{
  "num_hidden_layers": 10,
  "hidden_size": 64,
  "num_attention_heads": 2,
  "num_key_value_heads": 2,
  "head_dim": 32,
  "intermediate_size": 256,
  "vocab_size": 1024,
  "hidden_act": "geglu",
  "norm": "rmsnorm",
  "norm_place": "peri",
  "norm_eps": 1e-06,
  "positions": "rope",
  "rope_theta": 10000.0,
  "rope_fraction": 1.0,
  "qk_norm": true,
  "attn_scale": 0.177,
  "bias": "none",
  "tie_word_embeddings": true,
  "parallel_block": false,
  "extras": ["capped logits"],
  "init": "normal",
  "init_std_qkv": 0.085,
  "init_std_o": 0.019,
  "init_std_up": 0.085,
  "init_std_down": 0.0095,
  "init_out_by_depth": true,
  "optimizer": "muon_variant",
  "learning_rate": 0.00951,
  "beta1": 0.9,
  "weight_decay": 0.033,
  "lr_head": 0.00897,
  "warmup_steps": 0,
  "schedule": "wsd",
  "decay_fraction": 0.929,
  "decay_shape": "sqrt",
  "final_lr_fraction": 0.0,
  "batch_tokens": [8192, 16384, 24576],
  "max_seq_len": 512,
  "doc_mask": true,
  "train_tokens": 90720000,
  "max_steps": 6217,
  "dataset": "wikipedia_en"
}
Each number is 50 + 10 x the weight over its row's rms, rounded and kept within 0 to 99. Layers, rows and columns count from 0. The size before them is the row's rms in percent of the matrix's.

# layer 6 attention output (transposed), 64x64, rms 0.136, rows 14-31, columns 0-63
112:54 49 48 53 67 49 49 26 33 48 36 51 52 38 54 26 30 68 57 55 44 51 44 45 38 63 51 40 33 40 58 66 44 39 62 43 56 58 47 57 50 41 38 56 47 49 33 65 52 43 59 58 54 53 47 52 47 58 31 62 40 43 55 55
105:57 54 57 40 58 50 57 35 39 46 54 48 60 57 53 67 55 27 42 41 48 44 51 69 55 54 54 57 45 37 37 41 28 37 65 60 40 56 51 43 52 60 47 45 37 52 45 39 61 61 55 60 65 66 53 52 60 43 66 26 50 49 60 54
106:37 50 47 58 50 46 68 48 48 53 23 56 63 45 52 60 62 41 39 47 64 36 55 44 61 49 58 42 48 36 47 34 66 36 62 52 46 43 42 56 51 55 60 48 66 59 40 35 53 53 36 45 33 47 60 44 51 68 39 57 62 51 68 46
125:48 64 45 53 48 58 43 46 48 37 53 76 44 50 52 62 48 28 49 53 54 55 49 30 55 35 40 58 37 43 44 57 52 60 53 43 51 47 40 68 30 69 57 32 57 55 38 49 59 70 46 65 57 42 51 42 63 60 55 50 45 56 47 59
116:52 41 31 51 52 72 51 44 48 58 45 36 61 45 63 37 50 56 61 48 70 49 61 52 46 42 36 56 56 51 66 70 52 48 44 50 38 38 51 67 54 44 35 61 43 61 55 47 43 49 37 60 31 52 62 49 57 35 31 43 43 44 57 38
109:43 64 52 66 41 59 49 37 42 57 43 55 54 64 78 49 50 46 37 37 47 49 31 67 42 41 25 45 50 43 49 43 48 49 47 56 48 51 36 52 54 49 54 55 63 44 52 48 36 33 53 25 45 49 44 50 39 56 60 34 41 45 60 45
111:42 53 48 42 33 75 68 40 50 26 53 59 66 63 41 38 48 48 61 48 41 52 55 53 53 72 43 47 76 55 50 60 60 58 52 58 55 60 39 41 36 55 62 54 50 59 56 60 47 56 60 50 54 41 54 58 46 58 38 46 59 49 61 39
105:70 52 68 48 54 68 40 57 68 48 49 52 50 29 53 50 49 37 55 52 35 57 50 58 42 45 48 57 54 45 23 54 46 55 68 43 55 52 52 63 41 48 63 44 49 53 47 56 55 41 48 35 46 44 38 44 33 38 42 66 43 43 72 41
111:42 37 49 45 44 59 57 41 53 49 34 63 46 51 50 42 49 59 70 33 64 51 48 63 34 24 41 57 48 48 56 60 51 44 59 51 66 62 49 36 50 39 41 52 53 48 50 49 62 55 44 21 70 45 49 58 45 53 37 53 48 53 46 67
099:41 57 70 40 42 40 37 39 65 35 24 48 57 55 48 53 41 53 40 42 37 49 64 53 52 38 52 50 43 49 56 64 57 37 31 57 63 57 53 69 43 60 57 47 66 43 56 56 31 41 55 59 48 64 58 50 64 41 57 60 49 51 50 52
109:59 32 38 59 39 55 62 53 51 62 58 44 59 43 56 56 66 52 41 44 41 53 58 41 57 49 81 59 42 49 55 53 29 52 52 51 38 62 43 55 57 65 55 47 51 45 56 69 48 46 40 37 63 50 51 42 71 52 54 55 26 53 41 56
111:48 65 70 69 40 31 49 42 56 50 42 47 35 45 53 51 59 45 72 49 62 46 63 59 52 54 56 46 46 38 53 65 42 59 56 48 40 46 42 48 51 47 61 50 46 48 72 36 35 63 49 54 39 24 65 49 42 52 42 51 41 47 41 39
128:45 47 53 45 41 47 35 52 60 38 60 65 54 53 49 67 68 33 44 54 47 55 66 51 66 52 46 45 42 44 63 55 39 60 43 60 46 50 59 59 56 63 40 32 52 67 26 39 48 42 45 54 76 37 49 53 69 58 52 54 43 55 57 48
108:63 59 60 45 52 64 58 55 36 62 41 45 17 57 54 48 74 54 54 51 43 48 57 55 36 44 49 42 53 54 64 46 50 53 37 44 67 52 39 44 53 47 39 57 45 52 48 66 55 61 58 58 29 59 50 55 40 49 45 66 56 41 66 56
105:48 50 44 57 39 53 38 60 42 56 54 39 53 46 54 41 74 61 40 55 48 45 20 59 57 54 42 48 45 56 56 59 46 38 55 36 57 39 54 73 42 43 50 44 54 46 50 51 41 81 57 36 50 54 55 57 49 47 48 61 39 40 40 32
106:33 40 48 41 61 63 40 59 37 49 44 49 43 41 36 75 47 40 43 63 28 51 65 47 52 59 39 64 45 50 57 36 51 67 47 55 38 47 39 49 53 58 50 42 52 43 50 39 50 53 44 37 54 67 59 62 33 55 49 45 27 45 47 47
114:53 34 57 44 65 59 42 30 44 59 60 43 66 60 46 38 62 75 59 53 61 40 56 31 40 45 55 30 61 45 54 42 45 63 64 41 62 55 53 43 37 41 61 58 61 43 55 45 48 50 58 56 37 55 54 41 43 55 56 48 32 43 45 52
105:25 23 54 47 52 63 42 69 54 57 46 43 53 65 43 49 39 49 59 60 51 42 47 60 48 53 55 42 38 42 37 70 30 47 35 33 41 33 44 49 45 43 46 57 53 50 43 50 48 55 49 54 57 50 55 42 57 68 58 45 62 47 53 67
# layer 6 attention value, 64x64, rms 0.168, rows 15-31, columns 0-63
115:46 47 49 54 62 50 52 35 51 52 49 67 70 49 46 55 47 37 37 46 52 43 60 75 45 61 37 65 52 47 53 41 46 33 51 61 54 48 48 34 51 40 45 54 43 53 52 53 52 64 47 73 44 66 51 56 62 35 60 36 54 55 63 25
104:46 52 38 58 45 50 72 53 38 45 20 61 61 46 69 66 59 50 40 46 58 31 48 40 60 46 56 43 52 34 45 34 49 30 55 72 54 45 60 52 48 48 57 52 47 54 57 46 59 57 41 50 47 40 52 42 48 71 40 54 51 48 53 41
106:49 60 48 57 52 64 44 50 44 44 46 72 43 58 38 56 41 37 62 41 56 41 42 36 47 34 47 72 56 49 47 60 51 53 46 32 53 47 35 45 39 49 50 49 50 43 35 46 64 63 43 77 47 42 37 46 68 55 49 46 32 53 45 37
112:47 32 33 46 51 75 48 49 50 64 49 38 59 39 77 47 51 47 46 46 70 47 59 52 51 44 35 43 46 60 60 72 54 55 48 53 42 29 50 61 53 53 39 54 44 43 52 44 40 46 42 61 57 56 56 44 40 39 39 50 53 56 46 28
100:55 59 51 59 40 70 51 39 45 61 42 58 64 71 56 53 39 50 42 45 54 43 34 60 37 55 27 33 58 52 52 47 43 61 61 56 53 43 42 62 39 53 48 50 71 50 58 37 47 42 65 30 57 48 51 55 47 60 62 40 42 49 63 43
101:49 46 44 51 42 71 57 41 49 27 55 49 72 52 37 48 56 59 58 52 35 55 48 49 48 65 52 50 77 55 40 79 70 54 51 53 53 49 39 54 46 48 65 57 34 54 54 50 44 49 48 47 62 31 48 50 42 42 46 58 60 51 57 41
106:83 45 62 48 72 50 44 57 56 42 36 60 45 40 63 50 49 58 58 54 49 55 54 63 53 43 45 57 43 39 39 49 44 59 54 44 56 51 49 63 47 40 66 54 45 56 51 49 47 48 45 37 36 61 52 28 32 51 46 62 34 40 52 28
109:50 39 58 29 35 51 54 36 57 45 48 62 49 48 54 32 46 53 62 34 61 54 47 59 43 29 44 47 41 43 56 49 50 55 58 65 64 62 63 42 51 50 47 48 37 47 45 58 69 54 42 25 63 50 46 65 50 50 62 58 50 54 29 61
112:51 51 60 37 40 49 36 47 55 38 18 54 56 48 53 53 50 51 40 39 52 34 64 37 50 56 57 55 37 54 50 48 56 38 39 54 66 46 54 63 37 50 61 40 66 40 47 57 34 43 67 51 46 71 50 55 67 41 49 62 39 51 48 62
107:66 41 33 53 48 57 46 51 42 62 36 47 60 47 42 61 63 45 31 46 37 51 56 41 45 53 68 64 35 59 46 50 38 44 58 51 42 67 36 54 65 51 54 41 46 49 48 61 61 44 39 29 53 44 36 63 47 52 47 51 22 52 48 47
111:50 50 74 56 46 25 48 32 69 59 52 52 44 49 46 48 58 50 47 54 59 40 80 53 51 51 51 41 43 45 52 56 46 51 60 48 50 44 32 44 54 66 61 52 35 52 68 36 41 43 52 56 46 28 52 50 61 54 43 52 35 60 52 39
126:51 48 54 56 49 46 43 51 50 41 48 65 69 61 33 60 84 55 47 60 50 53 65 41 53 50 40 51 47 47 65 52 48 61 45 51 44 45 56 62 60 45 39 48 50 71 35 54 45 39 44 61 44 61 49 52 67 68 60 50 43 41 61 29
105:56 56 67 43 56 67 45 54 30 56 49 42 20 55 53 43 86 43 51 51 56 49 57 57 47 51 41 42 63 64 58 47 46 54 39 61 79 53 45 43 54 62 53 51 53 51 45 56 53 58 60 55 45 45 47 56 34 43 45 49 52 51 54 46
108:45 54 53 54 37 40 58 55 57 56 55 48 42 56 53 51 69 60 53 45 45 44 12 54 71 57 37 48 44 37 54 53 47 26 45 41 48 42 55 60 49 45 50 43 39 51 48 63 37 67 55 43 43 46 60 52 45 34 58 54 39 52 39 36
103:29 34 38 44 49 60 46 66 47 50 56 45 44 47 52 66 48 41 32 64 40 39 58 53 44 38 38 56 64 58 54 34 76 60 55 41 45 47 39 48 45 58 43 50 48 59 56 55 59 57 65 38 50 50 57 69 52 55 47 51 33 39 35 47
114:48 33 48 38 63 69 48 27 47 41 77 47 51 46 63 41 50 63 58 42 40 43 50 30 49 60 53 28 63 49 62 36 38 53 61 39 47 58 58 56 36 60 66 49 57 48 44 53 39 50 44 53 47 53 43 46 41 51 45 43 37 52 42 51
108:39 31 54 36 70 53 46 42 41 51 30 39 44 49 53 52 62 53 51 71 48 42 44 60 47 41 46 42 44 38 41 75 27 47 47 54 40 53 45 39 46 53 57 53 49 61 44 59 56 60 63 42 51 46 53 40 62 60 43 47 66 39 49 69
# layer 6 attention query, 64x64, rms 0.161, rows 32-39, columns 0-63
158:63 53 66 41 54 52 50 45 62 47 48 56 42 59 30 43 54 62 36 45 60 39 43 67 52 35 45 40 59 32 57 61 26 52 50 34 59 37 58 55 49 44 54 52 34 46 45 27 49 48 53 45 52 73 54 57 43 50 44 36 55 45 51 60
154:41 61 53 42 38 64 56 61 38 46 50 47 63 54 39 65 53 43 34 57 49 41 56 53 32 40 31 56 60 42 44 47 72 33 53 55 45 41 55 29 53 48 70 33 46 44 48 46 68 57 51 45 37 56 54 47 44 48 51 33 50 45 56 63
159:50 30 46 42 39 42 44 47 57 43 57 31 23 56 56 47 49 60 66 32 51 46 40 56 60 58 51 53 33 41 52 46 55 59 44 42 48 51 31 36 45 50 38 53 49 58 67 39 49 52 60 42 54 39 53 57 36 70 41 64 50 66 57 55
126:59 63 42 30 51 37 47 29 45 42 51 51 40 59 47 59 53 38 68 48 65 58 34 66 43 73 42 51 43 41 57 57 36 53 54 44 35 58 40 45 53 53 64 43 55 53 57 53 43 40 56 39 48 61 61 29 50 59 59 57 38 59 49 40
070:68 36 44 52 74 35 35 37 59 59 60 55 53 62 46 29 49 73 43 55 51 50 47 48 33 51 47 33 46 51 42 39 53 53 60 40 47 43 38 52 61 41 52 55 46 33 46 40 42 47 44 45 66 39 43 66 55 49 37 42 56 36 51 46
056:55 41 59 59 57 54 43 63 61 52 70 40 55 62 40 40 44 62 46 35 54 53 52 50 48 40 42 35 56 46 59 64 53 45 50 71 40 37 68 38 46 37 53 69 52 30 43 63 48 49 39 40 65 43 40 55 60 44 64 41 37 48 63 55
099:61 54 38 51 56 55 63 58 47 33 46 55 43 40 41 57 45 46 56 55 59 59 49 67 36 54 65 42 52 64 71 54 44 60 28 59 30 46 50 32 49 57 40 53 60 62 52 57 50 63 46 50 39 59 60 32 68 42 60 47 33 46 53 56
088:39 62 43 40 50 53 55 51 59 48 51 52 55 63 55 70 64 56 44 28 34 36 61 44 70 61 47 45 45 36 44 44 58 58 37 38 56 69 39 55 50 70 54 65 50 51 58 55 48 42 65 56 54 60 61 52 49 46 48 36 39 62 40 37
# layer 6 attention key, 64x64, rms 0.167, rows 32-39, columns 0-63
114:40 47 38 49 66 48 56 58 52 46 51 41 43 41 49 58 38 51 52 32 73 46 51 50 47 32 67 50 67 49 59 60 46 39 54 62 41 65 31 62 38 44 44 71 54 61 59 57 35 41 50 61 52 52 56 67 62 46 38 59 43 62 54 56
089:61 56 41 54 47 51 44 49 66 43 40 54 41 68 48 58 41 31 48 37 49 51 51 36 51 58 09 47 40 51 51 62 47 47 45 36 47 54 44 51 41 50 46 40 66 38 63 54 42 55 51 49 73 52 53 56 54 60 59 51 50 71 50 52
118:50 57 62 47 59 51 65 76 67 54 55 72 46 52 44 40 52 58 53 58 60 60 53 40 45 53 40 48 63 36 62 57 47 53 50 46 44 41 52 57 67 56 70 55 41 52 50 60 39 46 46 49 51 64 61 54 64 41 66 32 52 40 33 65
107:78 34 48 72 65 67 43 61 45 51 36 58 43 53 37 45 62 44 52 39 39 51 60 45 55 43 51 53 56 46 59 57 52 64 41 55 78 55 50 52 54 59 63 55 29 49 45 58 45 54 59 62 48 42 38 45 52 45 47 52 61 47 34 49
085:42 44 58 56 51 46 32 52 56 57 53 47 52 50 62 63 55 48 56 47 49 35 64 57 58 36 60 48 57 45 25 61 64 42 43 73 52 58 48 57 52 67 59 41 40 57 52 62 71 60 45 68 49 56 57 41 56 27 51 62 40 48 52 61
052:56 51 42 62 44 45 41 46 52 47 34 46 38 76 48 48 64 45 36 38 43 73 48 49 51 36 56 55 45 35 56 44 37 60 46 38 42 51 41 60 39 52 40 58 30 41 52 44 50 43 66 38 42 54 40 29 48 44 49 44 52 63 32 43
083:54 38 41 56 47 57 60 57 51 46 35 53 41 60 41 45 66 41 38 57 59 61 45 47 63 39 44 49 48 39 70 50 25 65 66 38 46 56 42 49 54 42 52 57 33 55 65 42 31 46 56 36 37 63 46 50 33 58 44 36 50 55 42 47
085:48 29 52 45 61 53 51 49 35 40 44 52 45 58 45 57 71 45 50 51 54 43 55 62 63 58 33 44 31 45 57 63 50 60 64 48 37 50 35 52 48 50 50 46 62 53 63 22 43 60 48 66 47 57 54 64 39 61 39 41 54 66 49 64